{"num_hidden_layers": 8, "hidden_size": 128, "num_attention_heads": 8, "num_key_value_heads": 8, "head_dim": 32, "intermediate_size": 256, "vocab_size": 8192, "hidden_act": "swiglu", "norm": "rmsnorm", "norm_place": "out", "norm_eps": 1e-05, "positions": "rope", "rope_theta": 3500.0, "rope_fraction": 1.0, "qk_norm": true, "attn_scale": 0.177, "bias": "none", "tie_word_embeddings": false, "parallel_block": false, "init": "normal", "init_std_qkv": 0.0536, "init_std_o": 0.0134, "init_std_up": 0.0536, "init_std_down": 0.0134, "optimizer": "muon", "learning_rate": 0.0144, "beta1": 0.95, "weight_decay": 0.0096, "lr_head": 0.00585, "warmup_steps": 0, "schedule": "wsd", "decay_fraction": 0.558, "decay_shape": "linear", "final_lr_fraction": 0.0, "batch_tokens": 16384, "max_seq_len": 512, "doc_mask": false, "train_tokens": 113400000, "max_steps": 6922, "dataset": "wikipedia_en"}
Each number is 500 + 25 x the weight over its row's rms, rounded and kept within 0 to 999. Layers, rows and columns count from 0. Numbers have three digits each. The size before them is the row's rms in percent of the matrix's.

# layer 5 MLP down (transposed), 256x128, rms 0.21, rows 69-105, columns 0-127
103:566483499524517510510510486510505509468504511460537493517505465517486504503473555538455547507460535539516470452541500457548465476514514459473518518525518448537482538512517521473471524502480480508477500502493501481525470506496498493505480491488504532473540483503513457528470485516503490501499516514522480552495479479497513526489484506484497488487501477460522484533456523534477462498529
093:471512527524486495502542437506533469453530499467523554487460511518494485492489487486503529524481530516470514484469521500495508501552543549515526462521517475484549472559455478456506487490458474464519541496479508536492501489526546533488499478497495526498515472487480480481492528522468520511495495525476515511506492488506505525490507515479486471512514481481536540463471515532496483494477
098:477506532539522553540486502468439493510500518495451483475545462514544477493522444443524494486544535478473501531507463473480514529538471523516487513538504499487496493534481512482524525492493518517490492446504485458495524507486501523442488516492487497537495483528477490496478519560513499489492466479498530480510478502507494506519502505486493526487489514479500440526518495525461497514517
098:472511477442499519518476482522545519503508548487546506530479532475495510487499473519489530477501467551562474508487487479545476553516479487506471488475453498502506505497512510497500487472506519483524509559422499514500525540503491552505540469520490503494508497504466467483501483491500486470449479493514473496513488508505542496478512473513489526486493529497545500510480512529456482504470
106:481484474496523530508485472518471527498514534496478492477567484491498459462482501505494470533504516489507490485525504534516450509512471504490480494512524506488524504528529529508468460518512514485501517440501542516496528500489496542510546575477547500474501533516501546558494523498520491513475483475513521505512506502480472533490503473481542486491502517539474502514457490506541493440464
098:489510461482514486461472504524493499478485482510500459489492487488515486477503486466464442462474486484517505546515480500489487480481487474504481515520466540508494533495500526547523478504447525486508438519471549489472520464508476460462457516516506511518494488507477492528536493513524489474526482464518512501459502527529474462497536491526525518496463516533516525494504512510528565534459
104:519492491475512515499507462485452519517517489517485491481551481509496464491500491550514482515488500494504486490484524472493523501511446574519518484543495513469461528513531497484560512476498508539458491516516465466519469536486517525468488525489495540492479461481512443477487496508502506517523526554501541502533486483496488537503471486500495525479517536466522500549506475442502503503477
087:461512514532513486492506464462480467474506515467488498536496493553457483535523532499523514526436500494538518494460499436499524523516497500542491515479498518516490513519500450526511498483433494489493518482521480482548490520522487524526523511487499500505486493478505532433476511464498522510536484498511551486505486489478459497467485511458506537462500495452523526489495478526521485486487
110:547490492546494496483502529469488505491488497478489509476484501532531520526482436515478539508484550527533527505493474449498551501469495473491480485484502501504509564480485464466540456494547509538528523505537459528488464520516486507510502501512483557500468461528469502498510510507506522489500535538492483471481490473493515507523473525463515515493509477487485536508489461493497479533545
110:511507514518545462433493482484538533502504536461487504466500493518454484510470502510528487555464506499471470479491501534529509519475530513519519492548503506495540481509472469507491447512532506522510488500492517479499544508522501528516494531476502503449474500533471521492488492493496519495488478523537558495535510496497461513504485545503512464477508493480535501481516502492448554489443
093:542452478498493497502530504518462507529527473540507509492515473483486561531526485501428494488493501479464505509470536479492492523517515531474518479499540477474450511447511483481500540489504493497459474502501486475506518466456504494535491484501504533495469512516542457516493530504474496486508507483433475535477493479512474541479519470504493495525468438499515475528493520515512518494482
102:523496486522512488523489524505478489517523514518513509526521467523522495466497535507496512540524520491493540483524507459523465526544563492519531534508532516539526495551509494517524495532481467491485516475510519473497524469460524520485519527498529487544516523515518459538467503487528519521510513528521403495485528489481522520497487519481492494523519538501456491521493506515535458490464
102:496491521517508465489466503521471520484485509488515518486521475497521494529515492486532522497524500503467475537528534531463494459471523505500516467492488482473527508494539492514551495542503514423482506480537514492526527483476510501455472440465481481496490471515499551512521486520535491543510523468513507526507497503509510470497522509512500473547473445515481485468526529557497474489550
095:524547470461516523508514496531525489473498488491491484551523507516510482511536524507513471524497495507460503525496512527528520511502504515508511499527442527520537543499511472505492486481510503495483477524513499524517483507528491458517474540504478510456480527532480546526467483459483502456495508442519464513560517511579501460482530511498536508515489479481505475509500502443536498478483
098:516499495483449509509486516536490518461508530534464473503509541502460503492538476524436483512503518494508475446451495466430515498508523535502511512480512500571511518500509523498475518487532504469500462517534521519493541501524476492499538467526503503527454495488531516532522538472457540496485529528472483488472517460546497499490481486471520497497511494519485519492487484497481512514484
113:489489477510554489513491483498515517491502522476477452507528481518498489522521509506499504558517495469482479492468516482501507562520525491488543522558532544506534454493500463484500478486478536517525497478487532474481490563477485496489463508499512561505469515533523493486519511506444506484493517503527512478515527534491496529511490514483455477484469520471486511489493533462563487488462
096:483486521493505496487533496516486482459510526526487530468497538446486499493518486556519524484492457485484535514539533489521555472485495500512472547490492481524501528438460494484521490510513520509489508491498505505541515444467508486470541514456521494507487484497525493518484473497514488558462492496477537474501519552512517505525482508516554512513461503545481504506558508513506538490505
098:490532492507549489472461504499535463515485460472501508534507521467482486495562518480510494538503490512479478523511522568492512433508481479459508516509464472554468481503499498505519473502504463450513507454521494519465504504508445517482505545497549477504523514514451509493481479508515473489554491463499528491511500491502513502510502473491509479511486503519539480501484501478506534449519
103:499535519561502486516477512508503515501463513517499476503487525562505467494513525483533477440532468495539512495513535529471493517478502465480542473516529519476509492507498514494515534506487525478482486497496548491535465565537498506460448505483485519514462498532519495544501500554515491525481487491544487499481466504516539496494513512472474495459495498489537483504498484482465454503539
093:493484473492483580463480488518483479503503517493522507494523514503497485470484488524543526495485538520506521441503545480517492535551467536525475504500538538494532504511525497478489524506515481483522500500535484469511504507461492527549531548545465512513480455482474501538510523553490478514495506507519495487492478508490509508535463506462458486499552505477510485520486489460455486485488
090:501494534441556468506503530516497456550490512489499462479496504529502498477499523517512498501535510505557541501466519493519467515489479486483509479491479492504483539498491487508544530528503499444536508489535541526471506511468538503526562527502492486485460484506501504516496511483506526539465528485502548462518464491521514445467490529509498499549500507497507519502477491545484471476526
105:504517532445463488484523494524520532465516495547521503516520507496512439548493537505447493487531506431506470539502529511502459512472504515494482556539517508460472492502492500502515505507527475481452471485479513467500520495497523500502524505524508488473497511512544505477564482515454547510500491527485492489539505515518486514506512505505460496538520489479474544506526518500504505483544
103:494487495518534491516502519550525504504495464468528498454498518499459511496491533510495482534470533478514501496513524520474496442461498484485532476484457473483454567497492527518481523469488512510499505479473487523475514550487512512520513450539488486459481583470494497470492539519523515489478508537502439516485512488490510517496486476520501483478484499502514467496443511472499486524492
099:524498506523520489531455569513471487511518498498477526514562527489484485444501500481481492492521506517508493530498454538476476490448511498543502540531506528543505453517522508512525510473459488455505490529488492501515493517518483489457535503499485427537536516517516514471499513539514521518507505493524505496493496500466525472513452490465476495466521477486450504499470482522483483499514
093:415533498495489470529487492528540511487458514494466486557536490499492463534509503480465556528505520510531491502500479480449459439482491507467547530524510508509487499482505527509483521548498484460481507475498507538475490536535464505459498498506539470509512492494482503528459530478505508518481497471463521505489476491533502467485516505511474501505481508496491481488508528507458528502474
097:539503481482484519468516506491494513507522498508477551540487515533482460466505510512477479489510485512549524516498534466488540471514518482540514486502534516482521472518491480535534502536541516540464463481514463501522470472467509502466535493514498570488534515519488484501513528449510485495481527538543500519494523524475530512481450499481487500495520473470521551489495541529517493501466
102:480489520543486498515532470494499536475525418500496488546499510481524483519509532518530520448481518456466491481532479478502523483513500452539488510506490457501470491534537490459567489501511470531514483509538496469541485530514464530456466472496519522491522493509520518509542478541524537503528516512487506514507509535514502461484477476491516522507532500484503469489493502471496500480514
095:448543462475546471520542495474481501514488546527505509469486453470516473500534507464491520521466502516487486492488524489502485470497489472491557478482519504517534540488497548482498464501450483449485521488514474532539502519487510448513516487519476508480505476479476521489526480497511464486494521543482485472504507475457513516476478521513523480501464478524528546477484516527537479510469
109:468503492499508499503472471510464506514494524480499511494502505440495497519541502545508513502493465543491486484510482514493488494485497471495550501424496489518473459532514466510488488545461531495489499514488492459512521491483476445450515504463473506523530491440498476536485489542490488490513522529519457510502519485515545512491477539476520483528497447553482470507484521505512517544484
096:478535469509495570529490479525524501507491514477510524525463492523505510476507484506491501498536530533490526489497552466473496482483529486543521502489495484514501504462479525513498489477424520474441506540534527515517477518516542502506535508532483489501482492496501500492517454557478499496495474506492548508480511528517503477519509456481511496514482496442480559516494484501481467553485
099:477500461497508521481477478539482499502533469424473482482533509491489480492535535504513526551520493499509501477511534474467481527508469501515527472481543505478466508492465547497488508509540496502525502514485517491552525458504530523475499481537496482483524525459487542487523497525502464514506468515507504470441514428473495507518490536472502511486530459470495503480475469493500478524492
098:492509488464473495514489502580526538496479488562506467500512519507503430474515460512499518528508472503516519485514481547513487507541490487480472505548512515490527486479499503474513485459494538494494490459540531463512487484510507481505479551473474504541502507534492477539504499540508530505517472501483441515474510490483503533489527550491487468514511522499517508477474510501527557490515
116:506490530521521473469465491536433487496493488489500487545485473501488536499496508479516474503523518554520499499509510517498490541545475471522483469495513486507458516511487508524496512493519505512531516545525484518490548528502507489513475461511488508523550453540502512481494492487498592478504521487499476518449479437498514499484537517487463495493536497508450463487503510482503481465511
109:509505486521520475521540447516506458484535503540532540538480508539527519483511582481511550530526542479477496498493512512515501486502485509478550487490482509468519509540526499509519489524472514508514546488510506474478500534511537503487486490519489508489507485518491511508487508451468498502496528505483548451535475542503485490475500485497449476512521538473534537487539500488551495498522
108:504473473497468462485514519492505517540487509523481491489492518461519467498489521480467482479476498479506531544441466529491462498500536528512497519475515468518473486522497463485506525508501490431486506516511496499504551420500485491503542485505517473495494479508498479462482525506520450454500488495462505535469540558519474499548543476517523495532498493492502464494515514499486493510462
096:500501438532534450463503485468488501476481510459505517469464529468463504507501477550513510509498494534513540472521493514480512464505513501490535479484495449483449459474488483475500485499521489517506493495500484450491531520484463481524516498495484471479477465463497504512494450467453492508487493522477532520511455526454480521479538503474505507506484471499549497518492515498489531484563
090:488503501488536472492472522543510502461497441516478465472482508432471480483523525492508500492475476527527498470488546555488476482508493479479543512502482508454462532527508492512507464511486477537476487473483490524503512474524493476496489533477551525493515467528448527523484522468506470500529513555526490502490516490496501512510475500525491478513485495496504508489468516506532563481440
# layer 5 MLP gate, 256x128, rms 0.294, rows 70-105, columns 0-127
099:546484500491510478500545474519502512541508490458478521507505520484511500469493477514469514472499510508502540514473489523537514491478506527453476515514525502494544480551483498506515529492515486517539486487570515477501483498511528510515509523540463463451486500451424486526489496499517519497439494469458511505484490506452522503477505469470512508521497482491464480529532527462535470507498
093:464494530536511485527506523516523519453528531491468497488503532499539495532503484454474455501484516529503529496470519501505470467495524487543498482488485513454505503530508510506539499495476510485540496485520552466500450529529526505527550523507498455530470466478480536462507487509492462528500472480524459501467536493526491487530516469506517485510505512509530499520544522493494569478509
100:514490514453450533541520529544537478562508529516573520501496535512530470491495512536499491462545474521492514495470443471533497518497551508486486485504504497485558496524514508475475499468506465460517523462531497546515493513541498533502501495498529491488500476533518491484505524521505505512506543503525477530482487520513539485479487486479493515515508487493509492461528465525520499512517
103:532558488504483517505511495544479473536505502503519512463508510484485506498488530564456483504486510495538513524490518501449512471502470504528516498490518505529549547472494471480494578504488486460476519525514469512494504520508495460518507459486485463519519503501525460490477513501560523487487495503490473504531538489500476504534525480523477515468516509467499470502503546479460541534472
101:476500527503516472566520512494494467484535541494509465472495497484465520532450476482526508524523508493541473486498499486495528541448498512532495473525553499471468469464510510462505520491467457517518514567538499524500482509481503484472541511478474482516518503491469495509484487495528503510467528503521465490513495487530482485471526514494447495489496559528481467490490491459482539494510
093:487471487484496544470492531543502499501515472487548458547502502526524491464482507518505511553514485465477484481470508478545507517457513500477497451502524501470455514509529494468511543472501473491493490451485514494456484501499521484464505521500486531522524508559496502453516469445548504531479462467534541475524471504499488473480493485514491473517487503487463504510510470471479513508500
087:486508503522520501476523521486485536475483499524483528464522460513469487457518514505540491518480470470507517498510487499519474501478514488523481494540494526522552503457478452543475528470537499473505513470487515509496525498466452523451519528510470424491485517537510529512513504494465556517500491472481479538469505490481504530472550494504513501480459494481471519515485500460467488471524
109:474519502506483512479470511481531470514481479516543534519522487475504517507528513569536487480531459499507465534482483528483472513484498526551494512493486491519518463533520511461480495503511483452494465477486529549500473520491523562485503478525515494459478477478467490517477535520514505515490516475524527507504459505530486462520553473492501488493526466510503544472503500489511475569483
104:519448510484556495504500492537484497516518456464478471516483490511548510523487484513513505512564461502526480485494512528484531480484522503480489510495493518503479496498470486528502513577482507523535494492512527519503489520468511484478488452488529508507522537573515523466481525546498512450481509489475482537553499495534520499458516495488526505477487480493500459542505505526490462502526
099:504513500519527487531499511505505498509547558523518520535524460484546538537477473477526508507485472507527502495526491489535510510566487467544511479494501506538518493454456491534496483532485495486474502507514464534505512493521514490508512487500525511468534514513469511487514513477508489515496492494443474521489532479522511457456497484543470535507442513510462439518513464522538514497481
099:503501486541471483520507464466520524493511469459504522523488493468481459547484485514511517522465550496488502539502466541505514487470484531502529553496517507503514512509483507563516528506489490533431496508505463516536525522482546491512517530507499487468501517518452495509493485529521507487546534481463510530466520462474521470490507485548475500514528483505504512541523544493478494528503
106:503470466472519518502512506528512547480497481536528491528522468473538497496521480517532436489463543484492542456557497482523498482499540527489446518495482509457510535496500480480448510484492497529477494493519513465497504498497514513540520523489490513524493501536531497462498513498507481520545503496546536480489509491534459529503495491479509471519460474483506560490503480504485543547505
099:531487551476461520496524528501528485485556498522495502477534492523506501497523516505561483506486510468461495507495492511532505476459450522460539490457559524517499482498489494489534491484490487497499508499517471529486506480542544469522503474515486506525472499535444526495541511518456546498523471475504481502482510476502467497533522482525482443486498458515478491541515485482520514535490
095:490493510491505477502519519479514469486503499446501489536476499497485493470507493492491486504475469469521529486486479533474479506494447469495499539503506456494481519530476474493487524536500469535459503452554540547483505496483521533469527524510453508473533489484465433482512483477481451505508492485507518556524493473507545512488461469533471490466541485502465508494498528463502508481504
097:500478537491472511507493466469544435509482468481473492552499508501555510519478480503478521471470443492485467489504503480523490462493500511473485441493463522508502515497472494490537502468504454518508517514521499556539519474484489533508525499478486429471531487471497511493491515481537528519485511487513479443490494492482484467485518524515534445500519517507500511522526481509519475474499
090:494537481510508513489477446474534527543525510500499512496470508512502515497549490480506504520518529480503477450489484546500545532437506504499494505462532529521515471485520491539451550501521474527520499504530474464510504536505509475514472465480467531507500500552472508527493506492489523568517490510479490543547495491477476463510487473473465531528487462500492515514528514510491504470518
106:484483490456476517482507500503451570530542457518508481476510500544495492506500518535509520476514497508503481478504476483475492573477516526517530496446492518469480525488468490490483518511456530528504537490512527463501533489502523516505468510492470452501478477494501544518547469475484494537488502539499524524495503522500527507500482540531506500488465437455512508523486487534479507486480
107:496483517527477499506495516466517486543452480522499508459533517485440521477515497507543473535550501468520550475480531487456467526494499489470478486516504524521449513493473483493512487500547492477524494506497542490505529531527509492529499496459518522536501466493482528493477525488512482513493448486491500486531511520484514465511482473525483495448527515559522521485442478479521468490489
087:512555460506508525509523484523506499488501473473522532500473497572508525490459471470533500532497483477511530475465481509529480493518522464510488487541498527481502523473499478511491542489486534472523515491554517534524485469494508498512497456538477529493499482525500497537482512535556482516495504529499479519575525484523482465499462496491511487494513511423493516504502545496493485515496
099:490496532499488490528536588485491432482488490470556442493452493516497517474511495484513527484500517544531528509475509499527542509474495524488522497479516545528520518488487492538529485483501502484568484555525534509505479510500506506491507502519461469480515513495505495493526522494480526511489523494521524435478493496481516478483480521503500491510534529502489472514477556504494463502504
103:508484486508546499475524490493500436530526510504533475534503518467498527518516527515517530506476518538535510478523483509505462482494469529506500465519468556469534452490475495537525484488538419494484522501514504524489498446530514492488502497525514469518505528500482457481487519495488466456463488502501490456492490503496481430477525533522529492504496461525523505470515519495499485508511
102:501530438532471512504519489500507437497470512510497509474467500485498476514486509500465497453502523541484499532499529499505504495515482454498475523521462485510516486492489471503500543474498496433537535522500497494491520441485541474486497496518450522498518522485542497497476491491481508519557505518515528515470471465558509474495488530531498529488469530540521531510510497469535525490543
100:509477482492559497490500521495507497456500475554472549512517566502510509505473490496540460494563529528539487497510523529486510514447514477495442474490482518511503476493528502466459511488511476500509494492470503510506459499426549515525496498479536495519477528515539481512547500496488508518520509527477495493520496496476454487535513498493527517518471484512519539490479478511541493503512
097:498476506536456459529531503493480456537502522504484506506515513498483485488517508458516509521466469481504540519525526483521511506452493499520521474532502497493547490518501431483508513500477476490510488511506522482493535478539518481535476470529462486518548523540478507506501530493517564494516531511502524510470534471501532472536483509525467475462550536508544504510478551499494497533498
098:512512541499471485506465501430496488496500481514499480476520543513481501508481480530516541529473527507507487473487452509493532529513499486483521489456536427520517538487517496488501516541486499527533498513477451503491511485445521548520499517518489483496548569480471526510549507503485495510495508502472468501472513511539523520476528472510484469487487501482539497523530512520470509539499
086:497483505523540527502556469519486515485522475519507505540518472536463450525477510463501481457482517486492499500498514551500490481481495477550477492518493459509486499501506492524516501515501465560465464538513522472514522525493511524504462482483528523537456503490456497503499496517506508484497478498498451544573490543497491495494495473512502449513474479513497475510500464516471453524464
096:523498530503472486519562472494558517518522432519482504535497540487510517491503456495538531518476518480511491507503500547481476486468520514494491472541519492503493467497488449511452475507508521485472526518545478522460480536492494508465464518514525456507507522472489491472493514455533516539475484483489507503515519454510520485491533441480531510530536481504488524476516514526497509502488
100:487499542514488497531514460489463507500473468467489509571489503498487469531510475460513476534474464506524485496498481552506482499470536522492487494510491517479519533508503495521523552502468517501491502492510478519503463529483490508483540485538515513537503476481471497468510554458547502474493445521527489493511520476516492458427478466484480519548502503496543509501517501467465500512489
095:487465513533515487501513484513526477506454507505529513518474486520510561526518496486463569506493494461519522450492498497465523482499521451492487488544490424500502478511474522486515465465542463506553504517554473508480506527519541473513505493470460498489516528452496528497475503528477506526498474497498486526518498510536479514494488467501465504500506541526490532504529513465508507479510
101:503484478534489528473504486497423499489483531518523523483460502510515546491498511459506513544521531490522513534524470519516526505502472521499461494525474498514555479483518491504467539506487449496504511462525472497464538493506477502480468509485491471481436494491510492505515503467536471524457507484494490507573476522468493499464490516519508491504515490517478466469526482501466455502543
103:457486534468487505475498506488572483465481493506518505494512476455494496508462510527465480506535511534503478480505507510473497520495503498517468478508521538512513514514503510437495518514476472537497519482530496530469501494488507472513546512514499496565465450529462518464492501504452526504482459469510441459488522486494485460477451488506519481456491499505515512475456499490536501510510
118:536471494498491523478515446509487517470484524541527528553475500491502484496483493483498511482501463502483519478519510550485516536499485514508506448495499508476479503508517508528459523534470538475474494547488490508485543514507459489479466509464493545504481459497524520491512509494517481491540567494491514493486488514441531501534457535492466458452555499500486484500475531511533482490503
099:514467526484481468498460556495501508487504503487534503526502504539501491506448513539516474500512492504581492485502502491520486480527532472538540493469483533497480516492504500548470510497489497462515527493507528581474487474467503483533531492535488451520473482492472509529526504492508504497520485492529505552471523516544554475512482517485527536529495499511514505500519540492488509540493
103:446505542520515505529511505514460509491530492496470483491497481514511501542521466513496522491460488539512529469528491488471516504455515511520564520491465470524480484510471528494485495481487493501539493540496471481477489528513516484493499522535517501459500570470440503530514532490480514527511481482498524442516475468544509522509470523494487481512538471507508463528515524490483488445474
110:474489500458508487458509512472489521519510501512464513524531503515538489449457520522457494498479492491471511536464493469559495485512495521491477509519517520475509522549520468535526518490519476510510501452479519487548519462460507480510493514542483470448516490501459445439556505500521504488491493475499466509535509482483486485514500513528527496484465440502504498535516515487519500483490
104:498496529489479503505509462479474526491466482519460462497535519480454488467508486468521537521477488513498517487480495526522516496463441540581531472527491479490492549496493472501500530510535533470512465524489522515486467506527502468461516508526546517498483509458494508479480486454476462511553489490474530549508481555494485511481503500529500504471505486499497480510478493479496491539492
# layer 5 MLP up, 256x128, rms 0.3, rows 70-105, columns 0-127
103:465488478499520539480519476507498506492492506553476484516536567490469506482500534500493505486481506530515466499517453493498457507484410529486506516489478472520487470463477515519471516500500482494531464504510526496468524498523452541508522465519483506442460515486499535513461458494511559511517515503508495467504500507487509509540474544481534518532511519513503459476516507489510503518506
095:506471467455455410477508500474478489532439481515498481447491499461521565511508499493479475538479491471544476492479477525483491500539500507497479512507484493504481492473443524498530520515516483478493516512528495517490469495483533457556499501488492510487518476491537486488496503483498501499536518505523550509496520540484504520519531504502512485525509481509429493465498492520519516517489
103:491511535460513487496533516503526496465508551503498490512523480511518502526505498482503495472538553482472498475442467502496498509504524484524472454516522444467516508505498502535521483500510446517506542506451469512496472502504493515520505520496523509490446451525454496516507504527480546472525489541516528535510480508531542493479497470494478511470512503512504499466488502447441505536467
097:471497462523468468471490508515515482521497491528500465524492457534510535531488489474532500487524458514459497513478499498488480495514481498483521509461468496465474459507465512513528493431508496508530512543483533493549508480487509533515515520461467522476499526482472483484511504499492524529494508513492598508500507467455529462515466502501489492494479513483516497475489444459527479518489
103:500503503525464531502485491478550548497472470499498524539500485518526470581515499482531531524506475501485460490548523499480484549532490477482503504509450500482485513514494500535510529491526518482484474508503502493470469510481509492524525500469491519547502509514511533510520504497500479488530533523440554451500494499470513516484448497449469506512517537534529523497511473513525457497506
088:519468523492484472508421481556507497531483547544494549512478497500483486491487517429495518481503531563522523514515456517457468502538480472520526498459466496509537449509504509523526499525516499502505474502503514502506523516506473524503501474495522489472498503475499505535448496508543471482494516509487439505475520484494498479533472520520502518501512487489501496539491497544493501524529
090:509531533506463503502484531511551446483526491527493518525467513493492484497486456484504505489484465541539492527440482505495530458545467537514522512464437483489455492515489514472548521493493516489486487524521533481523500493513484500523528499466514485524495513499473536485525550510544510464495502507494474494510508484490491477484450526504518477537513529524502458509474506457554491507486
112:512503514527502496469491510520467502510482486502534532477479486434490491509556541471471512515485533525500495467485529527520480536470460454458546519523489509505499512499523491526510487517472483494518467490472490439497489521502480459504502525433500456491465474490467532491532480510516460479550448515486480506494530510492539490501555489518533512497473489515473487524497513472520493501506
102:478514478496462492523475478487504447530477528509547485508508537523517513450475494472528474459526526496530487499501487461533511534425500496512499526558504506531451541497501519532539533463477495520487498498461486483544489485468497486514505517460500522514473441490494457519486486522526489491514493491506477507483464514471492490485505529526475518532488471500465497514513475523505546507482
092:532512459546477480476497535489484464488467482521483493523511544480504465517530511535521515528526473467477516560509534517506484498450488496486501481464500500486480476529511495501502479449496495459495503472488528472473446500450486489503544510484518485512474523468518540480507491534517455511457486549507553491487522508502523532502498501496489480482449493476538519526494505460490475518472
098:500479469492507496507514501457467526502503478498543510496499499489464464470534481494486483486449470475524543518506487499504498475521489465513480472487485479456479514471485476461487445517499518543498507477496490499517502500480471463562497500479486498478453541519463546493509516528484472500430491504497544526477493504486481513548522477472536489513470486472541471467522474515474515456508
099:511522515484517520486498510507558486497516478506530478530507535524548474539513487495514438512540505488501498501502489512492500470499491503497485535559469528511515571495527485527507511508495531520466513532503470519505459494447537553506523508524486473515531488496484534478528511519464519567465530497510535521500460519504510463502490478519484460483489489479495489460517480549496482514476
099:500459506503506486472503483500491523534465472478492499477456455492501475523552498474482506527466522519490491489472504487487532456453484545514480502497483509520489479531467477497510552455507443477496509534501517516506524484510483502493542519486466507494514456495532502484495509514499543468533458544513493472478497497496543534489515528461492476486547575507511524487505502537505478521465
095:480500515534499499493493498499479536546507536519509532509491459565499528557445542527494507472521453506492516506549506480530523479486488494489508499529493485473520476486515510495511489522468487530495519497510487491568483499492529522465487520488504477502549526561492488491516486498543520513451481479474479452496518498509493495523540481497434514487476523513478447514501463514511497488487
094:511499458467519538482511508468490476523506483526554530483482509506461494523560490473511476471505484552497481526521503531511539479464504516508470490473472519477458499511511515534468513492492510541481512477512484533498499423481488503506520498507473526475543505485456501491477501512527505504504526520487469485480451513530513476517465479538540529522515465494518506472511530493457486488559
093:482518523518507527513536498513446486507504482504510512514511452496491498529496476478511464471486536520521496506497487560496443526535478427478514457503481475497530484507490518516498480521457517489486467509550520513468479545521513502493475515530532513492503512519482487506508547515488525528505489532558516507490536447492498488505472469484460509508449507495515503494504446477490443499507
109:502509512471477530473510503547502525499474508512468498454527510525489456498522526509513522505521468498499487495480506529518509516541480497488444455520474476548498525481443510509533510529530495524484512489452479540467456468492483538486485526527538561499525488544497482465530480495497474468492484475478539519505468490522501536519546490470498493502506545514503478496510470466522526475496
112:471532527517518483493513463479549499481531502494503469492472446480491504454545478483477453549492499473562476471492517470489494452465492508491503473464486499496484481491503484494461543515484514528496506531489475496433521560483493460505523468519514501536480476476532475510523506529517482514483497488515491478489500548520494499524483493527514469492531510492480539502472492484503508564496
093:492489477519516464543504455487521503481481496428530530497497502505485521526494509524502498491531521501511522540460484486509502546510497538466477519503520481493464500493517505528565529502498507532536484518486509485500459462519502441496433502498512477502475484529509526514484509506557476494501510499443484545516526464480505478453520502523540469517486478520505489505519539537519524484500
097:504498494523525485472481506568526586508493521475490496509510485490466478498516500509510547504510523517503452509488478471507537493528446439530537477522468497481474480519493524508497486542535504506454520489517501471492465526489468518503462522429488536503515499550491514514492490490489467487491535470517511519496488519476530515498499538495472504507498512541523551500501526512484528509517
091:485475477520455458536467480486452493494502536504496556504510496484502515551541496479483503473533506504503534517476470448509526480476502520538493485500507481492559496531530515525526518500495525491491447510471501535524466475478474495462475502504506479474519476478488542482518516495500539521515490509526534522485542486513496491559467506475521486515487446539504512514493494525515472549477
104:477484499489464484538505508505482496520486536514446562487437520489522494492491482497511497517461509520469495450472478528486505524481505503549521511540465507544536483490493557503505569519503508474502523474500512475497514534512512489526455484453475486505491523519508486499484475497479465502495501480494537520511456483514515473488460493531567513494500530484475501465500512527524541512520
101:525514519466521480507525513498491484476502492513520511502481525536524530480455487468504468520532483508512497480493473497499553492505498507484467484497451492464480492507492503441482494513544468535551534550503510489513489478488518477506486504507522542444505475499506486508557498480449496510481513489551514449468478564514476520509495515457525489463494485509532515501448461482485517519513
102:484475507507485501487485435515542536501469527489476564477519504441517529485505514551484491493464496564498549474490482487456470521516483528479511516534471539494507535511490540514513503460495487512517503500554526484487493481476500526506498523495537480489485499524520485517492505470468468510489488469489454511513500486497468506471478525528510545443489552495473499473517512486510496498475
102:513491500467486489497476527507466528530480493514512454447469483463503535485509497479558533486499526486491455497524487494519482535554468527508511529503471517492509499515483481477463575436472479492517503501496516518475515484480522495520479507525507462512498459485520503505545508487509515523531492472495483507494492570455500510523537475528483508517489494508502497462490478491430528504512
083:461528471480519500478457538509489490522518540499512469425524480552542504496478493540468493509520483528543485494532499472501465513543523515436515501515469514491503498474495498443471514481505536493514485470499498514469484515517455477504516466523506468490499478542481524504514501485474501485476531502510548492479496486455510504498515522488480537471511496482546524488537531522520533525517
100:448486471479527496439463515482509471516558508497465482500472506517462462478492534518474512522484499499473481507502494508489542481477500495487483503443468465547489498514514498475509484480470477526526496521525487473508550514503506527522506485492517470516505516510512493493533503533494522481511526527442534497516499517502444524488497500503505487471508565457548471520477512448478502458521
102:505517522479481463473486512490517522521497487525471482489494442516551519509503469521528458517508524483459539508452521524496509510506483537513483494512491543491504496505484494494535508461499528504539471524496521547476487502482525496553498505504491481494528493528464487478504493498485543457511508504465538475507450550516444494512512463498463532450540515474500536489540531499462476507512
098:542479490512508448489472470563494480495503518508477503522484500508540500477512527534488559500480484470515489545471522520500517459468485470473475503516488511470500529515498528486488502517544491478508486452499509514492519505509499465492483529506510530493496505476465519525578453475528531542500512483531457513471500463505495498504550457496470525496475518510459469499506499480531544470505
102:496546546533502500502497500495486463453509545455472507539459551527546494469479554493461485477527514471512493513474517460509506481503495537481470546472507485529500487518485517461537513506519451483529516497515513494471515524537465495503489476479460516500484500491512498484522494507553514512450461470498512514492517512493496484508532501525478429487497528492509532474478527475504492520514
099:490495507532474478467494509477525489513493475484529526447507536500463496547519481476475461451501490549507491535514519518448511492522495492492469443512501508530526529509545498497502513504499545495531487543502539498469492475521487486510523544456490463502529453546490504478470513527515551469481516506513510491490480509538501491508511490492537489465515526515451539484462511506530475521475
114:468511483499493539486521467465507519471459504503496495486462487480514480491531492490518465490459495519492510479532499515487477544509514490529491453530520531511470504489514471525491518480503509501508536517529519514482575505500484496502489507441512507506514482499494470470535469439499512483524531502521534511505489447483521516570501547539505505494531518465533503497494510542565463479509
098:541457500515497462522478517480501463514508507466487519548485485538465504552451503515516514494510503495570523481530514482563495475512470465514512493493515552526522545489490481531464472517468517497528488499477512567483504492475502442504517512508461448526493464493500500519524504507510527488538507467508469519461502522508534489511481485494500538512519503508490497477518512504493524517469
110:495459469460492513509465462558499485530473522505487494537512497554495470470489518519518484551551488500538497515464500505521485487478486477506484515536460508502482499501530502516500509506512496518468492450528503492509498485482485466490460463507558490478526446540507487505472502531514486529486518487493530495526493517502501453456478493478524520515503518504456528477476494464540452467542
095:511504489531524505490526553497572507514443482496530507492485484506477496497506529464530483503469508472482464488543502498506493531472540524514498487516481506504495469492504518482490525489489522493485509523505472511474489555521470491461519493483505525522502505492529531509481532542434467505523479482446493494500476463451522514480481469469450535476495544514462507469516474535465487511524
106:486487511491459493488480503526490527491519475474476527500490469530514474489501446509484501475491473510537487531494495458521533506531532468482473539442506521532536525476510456494477522497487463520538528497499468526537523488495518548504476523481466498504491523459524509512495503510476510499500510560500513490502512514575499544543487481502507492534502497508509525479440527509475504446535